config.toml
n_layer = 24
activation = "tanh_gelu"
rope_fraction = 1.0
bias = "all"
tie_embeddings = true
lr_mult_o = 3.0
decay_shape = "linear"
final_lr_fraction = 0.05
batch_tokens = 65536
doc_mask = true
Each number is 128 + 32 x the weight over its row's rms, rounded and kept within 0 to 255. Layers, rows and columns count from 0. Numbers have three digits each. The size before them is the row's rms in percent of the matrix's.

# down: layer 8 MLP down (transposed), 1536x384, rms 0.0665, rows 1354-1422, columns 192-287
# up: layer 8 MLP up, 1536x384, rms 0.177, rows 1355-1423, columns 192-287
down1354 106:081133190082133083084183102123110085158144103118132125148149082169114100138150120178126161140147127139081130117166123143122148173117103093123042116151151105101133152121145107136087192110163139115048151187121153122147180162130061175127137132071100183074135131122198192126067102088119122105
up1355 085:195144163098120121136147153093081104078167167121154161100142147125140168147135149117114150119099114156168087125085089152133133119149116119127127135157144106115059144145079133175115160193182125163148112114180147147043137119088145167124193143109148130101078120156148126128177133102124080115
down1355 087:143127117121156098184093125056193150157110186091127135152150154145169116115161142071095139131069128103090153151135078145105140177109127170167163167109115094147122029126124147127110147126142139126119162134124111116137136191121126151121125173137106140088194070148126142112119195158118142162
up1356 094:104110144152123149095115118141152115122103152121122141121095088160063100109148109157127077109121124065107144152097159101142123084121079148095079179137066120140192163207132116101102112171150169072178159128147095059163136134109118156153079125149100167132101142146100146088161123101102129106
down1356 095:099153129070147118134147065136139169138152102126141103139125085212099105127098165180146129115125148183097111125134165125112132082153164114107148105161144128148133126124121167118158140159097087189134096144126096104148183109130123117158091121184148139148151093090176094174112110129161121099
up1357 083:115096102214135181197113113108152146105102200114166138097058165198100092171098134156188095204159119124123113058147128153138096187102113133164115143121125116139145175152190097141108123106202139098073123111159154138107104144099100130115221129139157099139146119129080133079120110120132091086
down1357 084:125119133154082150122092143131118135159124064105172153164118160088131086144108138128141251120094097193174113078116165116185121168068134120072137127108121124158148125151097133169126187110142091174143150087112112067089115143133141167149083088131068140155127141165092066112149127091064140100
up1358 103:110134184083134145139128126102110129109096109118110102149041161157112186109130106191183124135061129088130159083100137136148145107087122092131090201067152119162110176142153093145090189106117099107133123111125154124166134107167113186142125111095095103149119185054180072119136083087112079151
down1358 104:108050143092133128107117116215104129115123110116105147105164167058117126139130141132118092146096153130127130123161123175143170125151073107099122108126153094184143180147096180191183125130136146092184136202126120130130131120123142111131151095121077151088131106173099068185118131047094169150
up1359 098:056131124058114134162133107071154119119094116145156074128149133150113089149088103158134145113146110129196176095110138140149121190134128128133141113128104176091094125065126118135136214136192117109158151113069141137175124073151092088096144131119174113100093112105135158131125077141118139076
down1359 100:141123123067153099130084168138155090098141177165162147124124152124190174135126113135135099127206162126122160083082108157158165120087140125119103136183158165114147203139165097077108074178087124102110105099085155168173134148125181103133111135137125124109109066116103156124121141094170114139
up1360 091:063186123122126125135181161111086059140185152124144082099100123105132123119175181184096080121153130116153113156189108071097127149158051117188115146080129133111107166110085128118105100137095038154104118162122148179157137171077192140166126133165108158102104116087103115111117096159172116112
down1360 093:083123077114159140128093093133156128116134144107129117116164144066098140173147173099113136144123085110115127154092127133056114111174079141124159176119082186107180071086125195135168140125186141074144128103150088167125121148125111166078110144153147064104131156102165107158075095123130138114
up1361 110:128073130136151137144094141103059158132098088142112133095165102163131100113117087201133140090103120122105094115152165084186115131113110155182154118147137083129116212104185145093142128132152075117173118154100115135182114130130148139107143104106123128164124112135114120152120089109116115164
down1361 109:143112128136126209116154185107100072147074106077095093177141173116157121149128195126065121128151144107147136118105126143122074126148171124200107156098119131116057158118105105138158155162106112084122112108123092156119104088100113133182176129104130172154140090126080135140108058152172072144
up1362 091:125102166198055140137114153092162102182127123107125120125153119150079149156136061166161129129140144074061164100141150048136126132069106161100149113136105114129070113099144108082139078118109132123117138160096117137128145130109100144125075125111087185154199155165168143157141166117174166126
down1362 093:153105115130090098131126102157108151114140075179135126115145139110125151130165173155147158147130109086174150145098153101164187106101140130125148140150151150141085125149169097120128119118138105060153137106151138122096175140143126107185107127062088075159111058076120107116148101159128152119
up1363 085:125108121131100118132131109093117092125162095130167129161181133169166122161201134171102125137168119145080054107176101094180173175142165141140122158051157063102242099123111133115127138168134116086133057159157106093124131125168114136095131194148104080193105167095168104145151157149107155152
down1363 092:128087145127153118171225104130142136074120154138096153132150126138136170195094169164114087205135088166143108113090153110154093168129123095111138121167117101162107086129143085075133071095150106094133118133109107168122105056165103080150168088166107107148167150144113099120151080141131153182
up1364 117:119125157174154103121096103090138145070152132127131090110176090146116100089149124158126139136122180110131103065150132063163132136097135099129170059137113121109136127130129175128132139130134115113127152138147113071154146174126115168172118102126086192121159089121152100114137101113079138106
down1364 104:145162122079146129132140088145115165114164137107141094193138140104090116231129080116097136109111189133104048137072175160159108121107108164090154057113169150180140102120159146130159147084085096096122158107102100087143119139070142101149182143173138156143096174126102082138149184117127084143
up1365 104:167110163151173126161118150141167118083125090148105105151094139095092139170157192137130125097114107098128151125125092111154103167143136171055108130123149121131129134156110138097127129131128145125148112106126165127146135123186165161133128126082177079180109096074124120135136091135125106105
down1365 106:080136140090140150096138088194127047149135147134140166134118117066125089122157119148079070114147184122133132077078164116186147160156129111205121168158079141196187120122149159104098150095104143155050139129163122112164177148104100106115131155091079118127116127115098102191107058121171103136
up1366 097:158172103078081135128104163135135122156102137128184128129109159117142135138170108178126096092122217097183096133128148182123143144137137105181064143124069129099108139136180142097146148112101149164139093155127168122153107116081128189092173119128076090145153141104132138128157129166121054153
down1366 097:141089154161155124136136160147173139067140148146083096107157132131144062130092149116158054154114143152094211144081079079108142151113156164110150079135123150141189119108144161172146117128092106105057108111167129113146126118123164143188143137128201133087109156105089158147146075154072163088
up1367 103:112184115151089122141049151168144118124168099143133197099137105162139110123115137085213147093104107161136191105081110144175200099093080128148116065178172125097150121175099124155188148134152137100151176114126126113193165099101083130100135117110097130154113127153169155106140155110104180144
down1367 100:092130107121105146153068123125108142084223144103120137094101137106158178130190092100104137155118163162104143124137140121114093174114135141110174065114174126155160144145130170081118137132166130105164129078140093100133090149129139127118190136085157179129143156177037157155099103095081164141
up1368 086:168164099183103152085184101193141132093082144106161130137047139141204177138189123158119131102062116120085170145141157192130167113098120095109082115129205132150135094128143158064156157113132106146120162129113102124112155120130145141170107164127111125171136076161151163127139069157135120138
down1368 086:079072173091128098169152164128101143148120124107149141174098086165153125082121159128132120139083146126145155064095094065114095147114094190118133152138117185161205128109098084178154149187153159119127136125103182121146116137142117134190137062089121114093150135082171151099141148075135068099
up1369 089:120112130194097100151088126106137162101120124105149136130049118136111166139145130166100075177135082140121100164092170082106160079129119134120177146158112111079086132094141116177123153150095175125132144155159142090134147140105146161092154131116109148131133132167100150113186133105172139100
down1369 091:146142074113149128109115082081172094187134097129148131166182146100136095128144158108145081163135098152094173136164111132132139154128140126112134114094170125100173089174072129070088084082118089116140103168109079123032110127093066118157107126107135176178067142079140109174133183149126151195
up1370 104:175111090117117159120151196144131181177138128136175173076096125163102106071169117124119156164094110148151079082160161158163119094123146093144090113067148097076110168132079149188139121083138105154137164144040110139114126153115130104135115103087161019118111141092058143117089060103111089152
down1370 102:126182150151109108113121146131149100130053083093149152186145131154102103121141131100156140101156157145124121146152105102141101141160091179142122196195178142120075083129137147087198110092091197082129146192186116154181087099177147132052171150099105150091115121123101174122143078108155159215
up1371 097:129137176134084106200111135074133137095073134127092095106104044092147115103127093163149183100138075160176120114156183146125169138108097085149135118100087110131161130147102112167075135131113094131095154114166170140121113177117078142097139144156177138138112131091112137190101122135082115119
down1371 096:156144110139087115137069139125127094140205147113142092160124164156143156143111126079118148126214117142109176108098120144042124114158115118100142106137160129140116091100035152160160113076085120089105101142092124162093130090080092151081090145082151138110148120124191111101137091114179149120
up1372 102:176176230163144147127122145097139141131076131152154114137178083173166114154097078121111103162155085135158157136124096159081150068144094134107110120098091142069111119147040082087121185096071164110116105120120145150120133099167130126179168192083151193128121147065095091098141175164124089120
down1372 095:117129068073122151102101059100117134156160095095096107114062105092156120145083156106151109096120148145164127111139132082123113147142124107183096094179096097159116173105177144131106167126105067148133111111159163108155093190058065167119088087097125122204163145190112086098169111165163181137
up1373 094:151094173118112107079152114128121127162139107131126147091198135163181146101125109131073176134165131101081120172073163145136107108129116093175137062100182115158104167160118112114098143078132108141144055178180108060097142116143061128167111105130093114124153130153122128151132165109095104116
down1373 093:096090090089082133143110074156130186117123110078146116147115185043128086094063144135118131073138070140096150151118120115156125175127069187167122127148139106087071126081106114123131140134123144175193128099086136124109106152109122142152128147083160171214174128151122132161103105108079107107
up1374 096:089167193125122158122143160117045137152101142138129128117120093131114090150093173094197136103099091105111130130070108114146132161118133122202178130128143129105151115152081143110114175151128150142118100137159175078085056179136129148115097134166104156155108137052128128140104151125076141135
down1374 101:140140137090126106127101119123138146086157081168146147112166072145127125136117145088064174189133118130187073126114098174129135107189096130107093144152126124113117119147144156154122123148134108103161114156127138069179136082075093116147127143109135149146106129196174132031199189072135127200
up1375 103:142103153143065133142123128111129160117134148196147130077129085127129180096100145162151182138137150220151103160161047129134146166110174121053121138078107080141087142134175115100164140073047119057117194095126106176153098076171132133161149131141125165108112116108113135122149111117122090136
down1375 100:117137135133085132130061129109107155069143114077178148173127119081098083143154116130148122099158084117108142139147134134094203096141098125121163130136158197103121150104119123107114189082129171084101114096073112125112106116090135151129106141120088191118168107108144098156067087176091089143
up1376 101:063145174152098133146142080093136072128172107173133140156163106079099071088104197158095104155122126080132141160095122122132116179058087149141098123172136162127079124147101143093128096064108170146107154119101133166101116100112121109104100146131120152159089125093083087087084113173136160140
down1376 105:215123093080137122108216172179170094151107162155146131087068098173132083112167082148178088094217096150163154084129141124151115163129106055180108131096101180139048158147122099107146107098170172111166098176180100109169102161165076121133139127156110149127119118152148173179163116140131166148
up1377 097:099116073167132105157128149186152151181069067116172131069125093112175105128091128121106111113117147092135090115138112117178235143119140111118128083147122080176096185133118123135133142114186115125168115107082160118157173130160152081114127112096114088179117113151077107119105083067174045124
down1377 094:086113191075135096130140127138164137194141125068208133110134130089148161114100139057112105136120098118125140137130099152129131120120111093127193090127146145167115191085060066138165174121146137085090151135087123143100109111093171139121146127143115121140179128108102172186154081146160134166
up1378 094:155084092131100157090123154179139126091149168062096061138112092100179172166129128106134046116093114081138090137138163089171116157155181122117177109096140129149136146091107165128135142136105107134083115096098111086139162116093166143136031108068133090052145102117137090068066116127081186071
down1378 095:187110111066127128110143140104090157147092100121137170179103134107143149143109162170149143134166140066143159121121124129166160155182112141092065212214182083123177139111142123119141088131106108137115118211095106121123127147065077090137134134143105112114126180127134089173092114119157121121
up1379 103:047119119121151134108127155143183122117181138114096106128150069113090093051116149140093150152145140104107141138184091154088118141194088162125138134130094126087131121094163135114125184170144146157134196167086105247129169115151104102143164159091092109153110092106209102093202097168118102122
down1379 101:134035081143102186097124123138105151083081125120197119103114181129167145057069143122104174159126054125117150086110195123099079129128093101118105180118141114146169158146089140112152144136117158141168168141096124073165139189161109105154117148149109128144132111161124156142136165112184121115
up1380 099:118096222091119112129095114127155082120086096085107118078112102141117118169153060182078101125084149130128129162097146152147213061151152108162151159158124129140127149114134160148160075086136029051104126126106152119118161131145139150186160155078065123163084071120092119095167139129083107138
down1380 106:153132087178138129090086145070127133082187119141081173177162129136129085107114154159160101084137125163145173089101111130068080125094112135109072160148125150143118142156136130158125132113128129127131128078142115131204160081086144140212068071067169186127144084134155053083135109141110100163
up1381 103:094086182157109111103133098154127146192117169181216165087091104169124168154092111075117126134101176117116083145133146110136165180133096125180103103140127128183107106157106107107167171076104137170100165173135080177140131118140141102130108158130074069080121192092141121090193153140156098133
down1381 104:158128080123135105098137124098202065140102142067151164121120113175105138166130093085175102208177125116069112100120167122134152107086143059107064096157108138117122172118133109142121100087075111178126137147103100103101143146153110109119124147130124133123154162180093076163167100129137124159
up1382 101:110120067172104137100124185086085154133151157077141107117131105171197187110190135124159080091180131120126140152119122170117069161133186068098181110073125119154102161142143138145154127144131124138100141155108155115118164115120105160135087071106115115129171088131121142071153157087129146186
down1382 107:123100109107160130185158099103115166162145185128089125124121124124168176098160163188118113160160117097149089145174161140106095135102123123071110148122138051208197084156110147151163097154167096082129100163152081125017149084125106131176196089087139113129119136151164122122114128089167149135
up1383 107:166141122129153198121118110126110103139160118093099197113163133104123161176137191149086142178112141068110146113151069144143152115194110134116139145136109121134164161115123141087108123165142120095155178113067102142126153111133155160080128135158142148098130041083149151182121143122110084141
down1383 107:158113123174129080168196104113089171111091127133114166115109125076117198156123143184097102130128106132139155153157124050121120123067110177058138114148085157138119080108128163127100094119105046108093141166111102161088112110133135107034105106106194111137146158166126158122096126175174165101
up1384 113:069057109107169186134126131192154146139169058119179099091110176175106187115113163125130107111137110080077077190161084083156170171140146144166109184120054105096135134137123187143139108090159141135056134144158185135136227105113090091131145132131183128100154113129080119140103144085155171087
down1384 109:124127147109168120144145118093090105127149179167103120118143195122147126107157162178070115139159127144125126118115126148108173181164155108178108147124092127113055119205102100182129113149122125134153123125120115145117146130177127096163122142134184082050111150090046127111107188110095156103
up1385 098:150121122138134070134106087141134113096133110211157108159112159134158166140138132095133102112092092117134099107166146136109191181115110112127113125149133101160125136132143156110169175123191117129117063108117149143155082062136128129130144134209112082202143098118163163092120089066110142091
down1385 098:053074123097158073128161124146116088134102108098196153075129101170124090165050117150172130159105121083113161060070080078060150144134124153101127132117095183169118109091125181098085113096098110157081111151081116141138108163085053155099099154120164130141154181143186090159144128154088137140
up1386 103:172134112155108083101183103126115090107138112106150088118118149177087123134077168096181089168061102143071114199123157150123143124120069140148169087120136129122153155061086125067108112107114124110157104174099100086161122127198172101120052139128140124121092090129088156158098127134086105137
down1386 101:133127174148087144127132149107156143157147088123132191132127135061184106198151076103121105110113128108144148141151091105095132183222098163113142123100086137115107137129137131179151144127104095137037132113138132110146141131126205152134083200153166085133153135105153095065125119160124100140
up1387 093:103133159135148087176157072167111108126083076106064115077123100165092174099119134141084159091109097152185179052148204140160091125081112102142135131090181070186164084157099127177107111117064132172097159188138188141171158169182090116187184127117157129083112118152109158095127133162059093161
down1387 097:089171134102135110107149146124148184114084126131170098101164094108139124125100109107103105155121206124169121152111163106131138147140099109128133125084190148102103162087160189104126136133165131117149127147108122145121141115109147092129134136139139098128082057155082166121128171107094113165
up1388 093:156130134133076114188121141149150101146092122191117107119101158095109141156104110193072126157066175113056139047110189109140146091083175159153105169130156116149121108144185099176093115122117062097121155137156136108127087179153155073176177133146110120116089154144145146097091087113155131147
down1388 098:119095116109099076112101130148135151114156062217095133151144071149183189070111103119151160140171125193167107148094180177127146164140128096111116132118135081180129138150077150084161166113133144105211090142080139110124112122137102114157078148129139148111114192138072100133186109142177095122
up1389 101:118118118151122148172126107149100165108192095182140113088095116129123144103139198174097144077083099125173092100113188116110140111144144114124147156092156146144145084127198115130146128145186131125075091120071114083137144182140152117163152112128092148094100091078118130141138116132140149116
down1389 101:169106133141129116104110100141147117179122114186146178128094080145173138191179114147138146185196137092108149128090063172136156110139134103099097065051128147107110155163095160153176135165136094086146102108100128187100146052128103166120072137170123145138088108071134167121095158132151129156
up1390 089:160113096085133168131101115104105163185162157065104136148125068122137093156121120071061150151105067124154163122127136145152112108105167124059164125081152098112121119135133051098080150109137102085146225135058123120121172139147153116152146107137143098112099096162103110103128074128186142100
down1390 092:170149141147128110143159096169146127081124137143130084161146191124124133081105129172110110157160114121115107142148143074159166072147179145118122146087107141095115178146087094172135113131051123159132118100133136121133102133083138203098115119156171119060132119143130170096160097137106119182
up1391 111:117113134147113186143107094172096126095105084138154152106096080147111104172094146103125140149066149072175129127095064092172148149112102182157136137085164122141115151144136110158100171128107175147129157136116144079148117104118088123132140091181163136149125076173131176143108121119163122100
down1391 105:140105104123180125111097090119119135122074143137137128107167115184124123189082115174113111138146138131081060105090135123182100147225091119113148127122092095127118137122140137074149131100101139107130168169093157173124126122097080162126116164118127074207069109110169108136106133154090150136
up1392 105:106126139131098100096136104101100120100189138134123115117096142155150099065173116014124176092105137082147116124092121060101156140158099095124137156146169110187146097115200177162123077116122144132160177099094124142107146215112146113147111087133093150076122106060115048140159156134138098184
down1392 112:151143087120067082152142111144119123082126138086203187080126147136137115103125137091149151092132099109080129174127098097146098140111098154129157041162131089115160107157110183181131181143136135165097097136121124137148152153123131092151103171113109091139136137109077132151179094182083117184
up1393 110:136133151160101168175124114084081120128131172202098122087156109094091087076122092087116117142097096108117135117145036154112142158098107138118070141209086135109157170184129136154181123197116183157118163142093081189106145130076123181128159122132133165116080113128155152129154166181090113156
down1393 107:180112117081134123049136189199104145108096120141094121104131123141101126108133140090130141162090143140103124177142130133149099076127160105124170129103098118135089105150224096146104134139185161119135138136133153144123105134159151174089112146152101119136103104190121192151169113085145137170
up1394 093:106155141126135123149146184109177100182134130095095191118171145123122113097081039149084190128097119105066244170149113137142185137162150127170106084117121144159058138109126132103122140118119103094092098122104101111145153112124132166137144075130094125176114105200124093143156117085143141129
down1394 094:115180117066125126185102136097123115108140148081141124152094111137101093110137151067094148148126132116134118099136140189076112162122105195134108125067114108153105208124114151224184196171115116137167088106120105103118168120128098176100107142155174115133129083128185112129119109135163158139
up1395 100:056117142106119129111123103172153087141135176152197140146149145098164142190125118163130116145148167125098144107145126137176113153146122149128126102148118134112132113145114103132114105197149120079195081121109138115134130107155144167163118110144120100142101140114153099104143130022148123172
down1395 106:155123121097170135130085161137087156091122163145085102209119168097165162113094147111142109112102101152155161123119089173111146123137127139093079162177105115148091104155134168174129075162131138121119121163171163088191050096125151233150085080155129071163103102084112187072210090135068130141
up1396 094:202143128167124129111149132105127151134121146119137141145177133126183168126054128148165070151138138120152124091140117098064165110118116095068119139130147152156174139154141175148200140120118131154083117134109194136076145129127112137164148147124157099106095113064143137100123207173118161090
down1396 087:095110145053150092133124141179141141059089106054130174124136077088103230090134130151156101178148126160079090116135072105151112124113132131135130149122149115141123163130101120132204154113140107086144114092131113138180135155099125106187128132130180081132130102122143143119058144113141107044
up1397 088:128140132183102176077154131119124163132117168106138148158118146145118140097178198142110140181123121111106095160174134110184150093095185097086133150061130102092108103136102114116120147129128147099104181099127123095092114082172171185140133171161160132123197140150095175100173134149071119170
down1397 084:101131175140129184142103117153123165126135146135142161071138129095173151105135096138134170090194148099056122166109189141179147159132168123153073184132138184098132125200192131161094117132119123112114154129089107173102127162152142120110099149169103105171119202106111130129014113050173172089
up1398 081:156171072111151196068145191090101091153144107124176110082079118097140150115165130105122130082117093100096201115145184171127142108146064121116090105114114088136141099170155215074156136094103161144150171172130145110136132140118098156149049142065107086122119134128155192165090140171077100109
down1398 080:153119180135101114120198158170108191127098091173145123144082129138113101148099129128160187131143126115145153134125120131122153138153154128140138144091112127144073136127103081155185155087112135170105155133129158102144100112126109094106114128109155143103086142139157149127156144169109147081
up1399 106:158075144123066122174068141164127076084145102138039138108111138159115119167199141135151132133132146172117099129206098176092179131150091203169150113085187127184096123190119121097110106105141125093104132114101137122119091120138167152155155097128144109171124174096113143164145102135156138095
down1399 107:129181108137138122152171104105096100100137135135148140194118209155105135139193094082050189093115112095141150126092080110139103107127126114144164110099069122184156097147164143108154149195126138112091165127134152087113126154088127110149121156093152099135067091162152118054132176177118120112
up1400 088:109120101155087163101145125115115130117105066161108170104142077148178129165094112066102147039119123122105179128141145109072150105157125117062123152181116067166100182140146093157112141082136189090179117139114121090113141190138181149141111130138178159216091134110104144171141152139119122112
down1400 088:123063102125138084118138146142093091166116154090071137142125180090181145107133153085193184164103082079127095103099155120137164160115026137157152110098094054094090110104081161141094189073154110120087144140136166126074154103130148141176147123164154136078116062130110085146127195092052102151
up1401 085:167165147118106096086114147146111129107098112181105138108103112131114109135102148144146142158136122145112167008107116114139160116090146128115118059185119060161157120072133150144129150095135095181076138117116132103136182149094119126100159050147110103116140122126074148131061157082105128097
down1401 087:107154059108116102120188180111108098186134175102108094109112176120133142162069129168156091121082100070105188146098090126148098083154178123158141040148097139116158130125118196111084109152136102147129097153127116129141155154125092141132129079107125137128138130101091058128146113193177105150
up1402 087:174159141147152146119074093131065152141147147128127120091134086153128104134160112125130071165109110110144155110118176116166136083127140155178087088148130170177126131084125151084134109100077148114151124129140172137074101100111098077172138117094110141159149094162174136111202136095121119133
down1402 083:059094089114074116185110189098169152112139106152138077144079102105140138116127162122138093107175124093113185195117108154115084125142146100088135127182090117135132104123138100123184167089149118113131178125130124134135113139142152138123084125120081107146132139136150129073124059104091141155
up1403 088:160090143124152085119077079129103130073134140062175153100136178127184057122126155141133099097154081136112102102139095111181128150131163101147141126128085129163098140113117106107126112144119108103094159176209087118094172082180069102108135086137116187142099108122087124146127113179165134127
down1403 094:125152108154206169082166087135123105124155160133081122142126117127136121105160134103105087127126095126165093185191094147120074068126096090125083086133142119132138119138120159127112118148108160089138161114133163145176115145072118112072090099100155162122135161151118134163132093158081216146
up1404 108:168126143128072084122066134111162130128126067134137128069132123216189094140142120135110102123157081166099110133139096106099151151140172123120118149118134093107078100148111122153132116097128139116135156065108136162120119115152051144167163209157105128130094145141110120123163192043105157104
down1404 112:140100113107110082109155153185128131167114155100079057139142141117170122144134065203159180144137099215099125148088163114145121116100081161039115145182137112116092130179083104115111102073068111061102095131101133159077074132119163130166118110117092132119139124134131145146139108168147121177
up1405 096:130123187179127140114181054120183134106082055120189143145094093094117154088130145136187093153142157138133119103136103125133126090158089107134123108120147095124118141125121139141151094180109156129193137081113165120160104128136165142164180085104112165102085120080136066115091145150078160123
down1405 089:182123088135123117137061098074169233112132130151074120148174096178143132145071146189118094197075122098126145092086078145141139140113152121147144159063103064165188108143121094158146122127136120061114111078147091111137148138100087133117124172147165092107173137140100087080175082120125148128
up1406 097:151147106108172105122128172166173150108127169117146137117111141130178173116123074156126099013098116110124116111150103117150082098131150171149117112104170163078119118126157140085191076094114106127110125095146162174105155131166170071121102146200134176057165138070139138119121189069090131095
down1406 100:130093109140126093150124110201104103142135088120083116132145136082118063135057161136166132173093138143147188151162099107185125151089090148155148139147120106161176103135149139111149175074191110095098123168146197077078155123144117100185129093137102145110104120083156054123115098101176152146
up1407 103:159111152213114104150122117150147149092097097130085142133113144159172139178138160128122122142108104193120156127173110119095124153144165122115161100071101056099165157155174131052161159052113122146134125137134102127160199153162152072166128160096108132132135106129148121062126169108106137151
down1407 103:095137091143150090149166151130125160115098078065176149186098109175175178147104109110184105073159173138116078170111185179099143132110138169138100141113141127163167103068134147124141119093122119094097165144156051133118181143115084112117055113100077120134141151138141094094088219161146115129
up1408 113:102158148122116112117154109128098111139134100085100121129114148106141066111157144156162094079150164176143163147143080172062146171100151124087131148125088155107135189127148112115102186123150149105095146124202146145130118123124125184097101135152153163086071142133113123158131096120134076099
down1408 114:148139110168018203187151123177121096086101110095146146037129116089101110084089177104109077093125075139056161104052129107111116088129106121173127197137156148115083152112173149132125135118149147132107196114078135104134138131129137093080159123143152107176175094113126129074076113147135101146
up1409 099:142151100124097124089151101107143106130130145164118158051117102148145107153110162197094158125088096120122169094204110095145105117191075112126118122157162078108134110091139155167147125136164128095143141098177146125138153131140137148119109131107153125088142161143120115181083115088124190152
down1409 108:159124097080108118167174121147108117106173141142165135155135152121079148159127115147085161138191112118162118121132208095121074122148073131138196157199090112143124136152127127136128124149114175115108117029139111127210154125100152166103099186161138160060189114131136100138158126136111140052
up1410 099:110135163114103189131149115137138078039176184193125160116135170154074102145161126148132133113107151109136110154144135132124209085120149104149130097144151113117190091176166102151105155110176121134149104157208154153155125114069122118145110117231181100051141098152156101146106041137139101198
down1410 105:106172088058143127134160159130129118036155054159123147192104129160141115112071165062181098098127139137171077191133169113074077163101131160107152087136157112170144167126112152131112147120140136125119119104107167069111075186148087142201136126159169101132160159168115119130066119128134141133
up1411 100:066111137119090167155061169093108129120209102140124108106136130177164126164168193066155205118125152109102166137122118145138153123138091104134131139143172104132163131099109121161102187156094097192141157145110089105193197083137150109161125111125139104110079097099129166144069170134128131100
down1411 102:086108077126132120096079130108151085191119098102141118095108160093153105084147141141113147167140061098073153100132159146103164135160178191129089110088120146090158149104084158053156102116166134166131100105119127089109174166161119128123132070151134118116126108125142102147163118129105094131
up1412 104:096072078113132114128134131140163108148039150146116152143158090141111179115107121149234091133139109117123173153155141070098112097091161118095143080147236158109132170122154107149104173167083135146141121201086145158168117142114135053151102151130139147091150127102027116149085176077142167123
down1412 106:129103125092098133111143162198117178144147149144178102101095180149099123138108099074123084133163131139143114110147121101098109166115134107077128103114068074096174128139152130088094085104100121138127217127090181125164184144117143096151077076156138054123110089142125128131141119156136137146
up1413 092:107083104159088039169157126108105094134159083121089104146124089158175135122104089118075101111187125133167129104108121128117091145151179151110092132170161162138213151130138143165075133175091093101138098131067077158104081111141171101116118090092112130119109121207144150162145129155127124105
down1413 087:146159168116139120127097095103084167147129090098124094059130168111184159108158168128160153129082043124056105074129161066156175132191099077117089116102115111139117208097084160124090147144156207115096160165102150126136092090106063137124121130114144146148184151084126128076189174147113122124
up1414 105:147106132082115097121122162142100115119178116159109114085112139112116176138121074190131067174117166169119162124183158145156105142127109179121139111127119078136125098082112164119139144109130120098168106161095132064126143127088122135119154120114077177158084133160089138144146158117084123111
down1414 107:087149143169146116138102104121074118123136121070110189161166160184142171082118111145191145130118111098167157063102185094165148087106111147130083089161226103140115135161104178084100122146116102109102149139062080157107091117117147067112132110101092129121172148083146079117108121110125219142
up1415 114:133155122122131122160167124157101124066120188162206137145102123118108110169160137086123159052147095153173092157078110123056150129186132139144117123103132127139109154119107131121164134148121084110100121123107058160151170133127106120114070122128178101112165101113125115084106132099126132130
down1415 110:113167113167074105113050119115148169137165095072155171137154151108094126149124138115085103206166120151081082081061112143135094105183098080092171094149123170142152120119137139148130122127114148198056176120111133110148100121115097095136136143169059184196150085167106093169151153190078119138
up1416 098:145143191135164114124159166120112123154096125107101091160085123122121203109116076119145125117134066141052109115131136111200110136127140174198169141098157124125074146131139159130089111150132118150128120105088102123160123195106192142126132115128113118128107083105099091120074180126149070083
down1416 101:153148143098112123140116205086136176186135157093109061079085122097132089177115120073167135128152122155162090175138139101128159147115124096121071174149159177118157151106109144075100145122102145155078089082144128115073152130144188144075121163165107135119086138164133102100124114162143135112
up1417 102:128138175169154139125121161175144094111074155168148161058135139125129122125100165077150077105100099082080087132070097121181178049115109114135174159175152171136148112137166108174166137101188121161140116150086108084158108132139144196139138086108051096115111109099195162108185113125104112155
down1417 095:080108039199123153161160139150103144127101127158113085143157182130145100133101185133169141112125110160133098133110091092129108137108159144129138096126146083154154111131101142161165133163043125126124158123106137139116145167141154119083168169211137101129104097065117085157119152115088116112
up1418 101:138136148169123121107147092169151161122155115181115162157099146170127146139159178159139095113101186088130131097105093144163144206146132150105185067143106164119135143172119172069137131125099156152096109121076189080185134144110080107108144129227101160165121104132097118133153168136145121124
down1418 099:088082138123149083177117155085144083143135094152140170134142212115117061052145120117142149115113098111158106182085129106174139097114155135170125125125109094100143162074119083159172178155151141120142115186189103129143124172148121107173122123050136107107095116091157177103129116124124204142
up1419 116:131150118115113108108146169159085167174101114065091131164122127130137099141155189145132082102151127146171138142186127101145104139164163162120129148116163143136138097153135120079163159090100103130110165098105099117107103124125090130147157187098145068164139129132063120115110104103135117082
down1419 111:137085133120151109150166139101122159091064149164157070141130192126108112126150126135127155100108154103087126172127112120148157125102154134115161101118081127141119107134141174218192173094132147127130101100171105119159103060104126150101106081181056166151137111122148106154126125126081129098
up1420 098:089113125153099133108118152115062138183099133149129139128189031162147144111148114126148169100145165145139151128134096149144165098089099116097179124127172161153084133116122103140156150132149169111139128206164112133099195126097083091155139182146144160131108157097139105147073121108108108130
down1420 103:076073118056146150057177081137141142189095140126146131175152139110130149179133122144108178119164152133137126204118111131103129111093147127119095130126124070126058083199144128147157146117143178161148167116140124121148174162070122102119177153152143085122130133157107153074155127123110157142
up1421 088:111125122126144088152155088117102173192132094130083185089145125120132163098139053050135175145098109061108123123128195152062166138191184124060152091080168102147122096140128188131154164083090126155100148160094165127097178162119103104107080108116151209100147129147113167132133135111160106094
down1421 092:121101119106149071192157085126137141120116119075133138093137107123109133137158123127136139154129140097144102122125145088116197159123089084130133078087128117149166123218079145205096143114154148204139137147109129162113112145157128162171075112103140064177107069140111176113087073122167170162
up1422 103:157077149187097135118113148116104113135066188126129158077000138170116154101100158155189098056102133154150099169144111179157140149099158140156080178103103068123183120061041168125126160135122067101153100131171160100091166127148073161174100160190180154094110083130175132116081151138134114105
down1422 102:195127136076153199140122067198129108110128129160187175131174161127167139148113118096128053107126174075126115174127147151155125136096076181110137122146125146091151113111111139112091134123168197079158140141142139136091137156078142136185211046123126121071134165146126080181128107121149104061
up1423 102:071097122078071130166171142140131109149151132150113090078135137165175120150091144076119127159141144142120108138153106176131160167160164109109172127186139064073122165132080105164159159089153132129119126136102116093168204140095131118110156143111100115162104130143088136135131120148095202157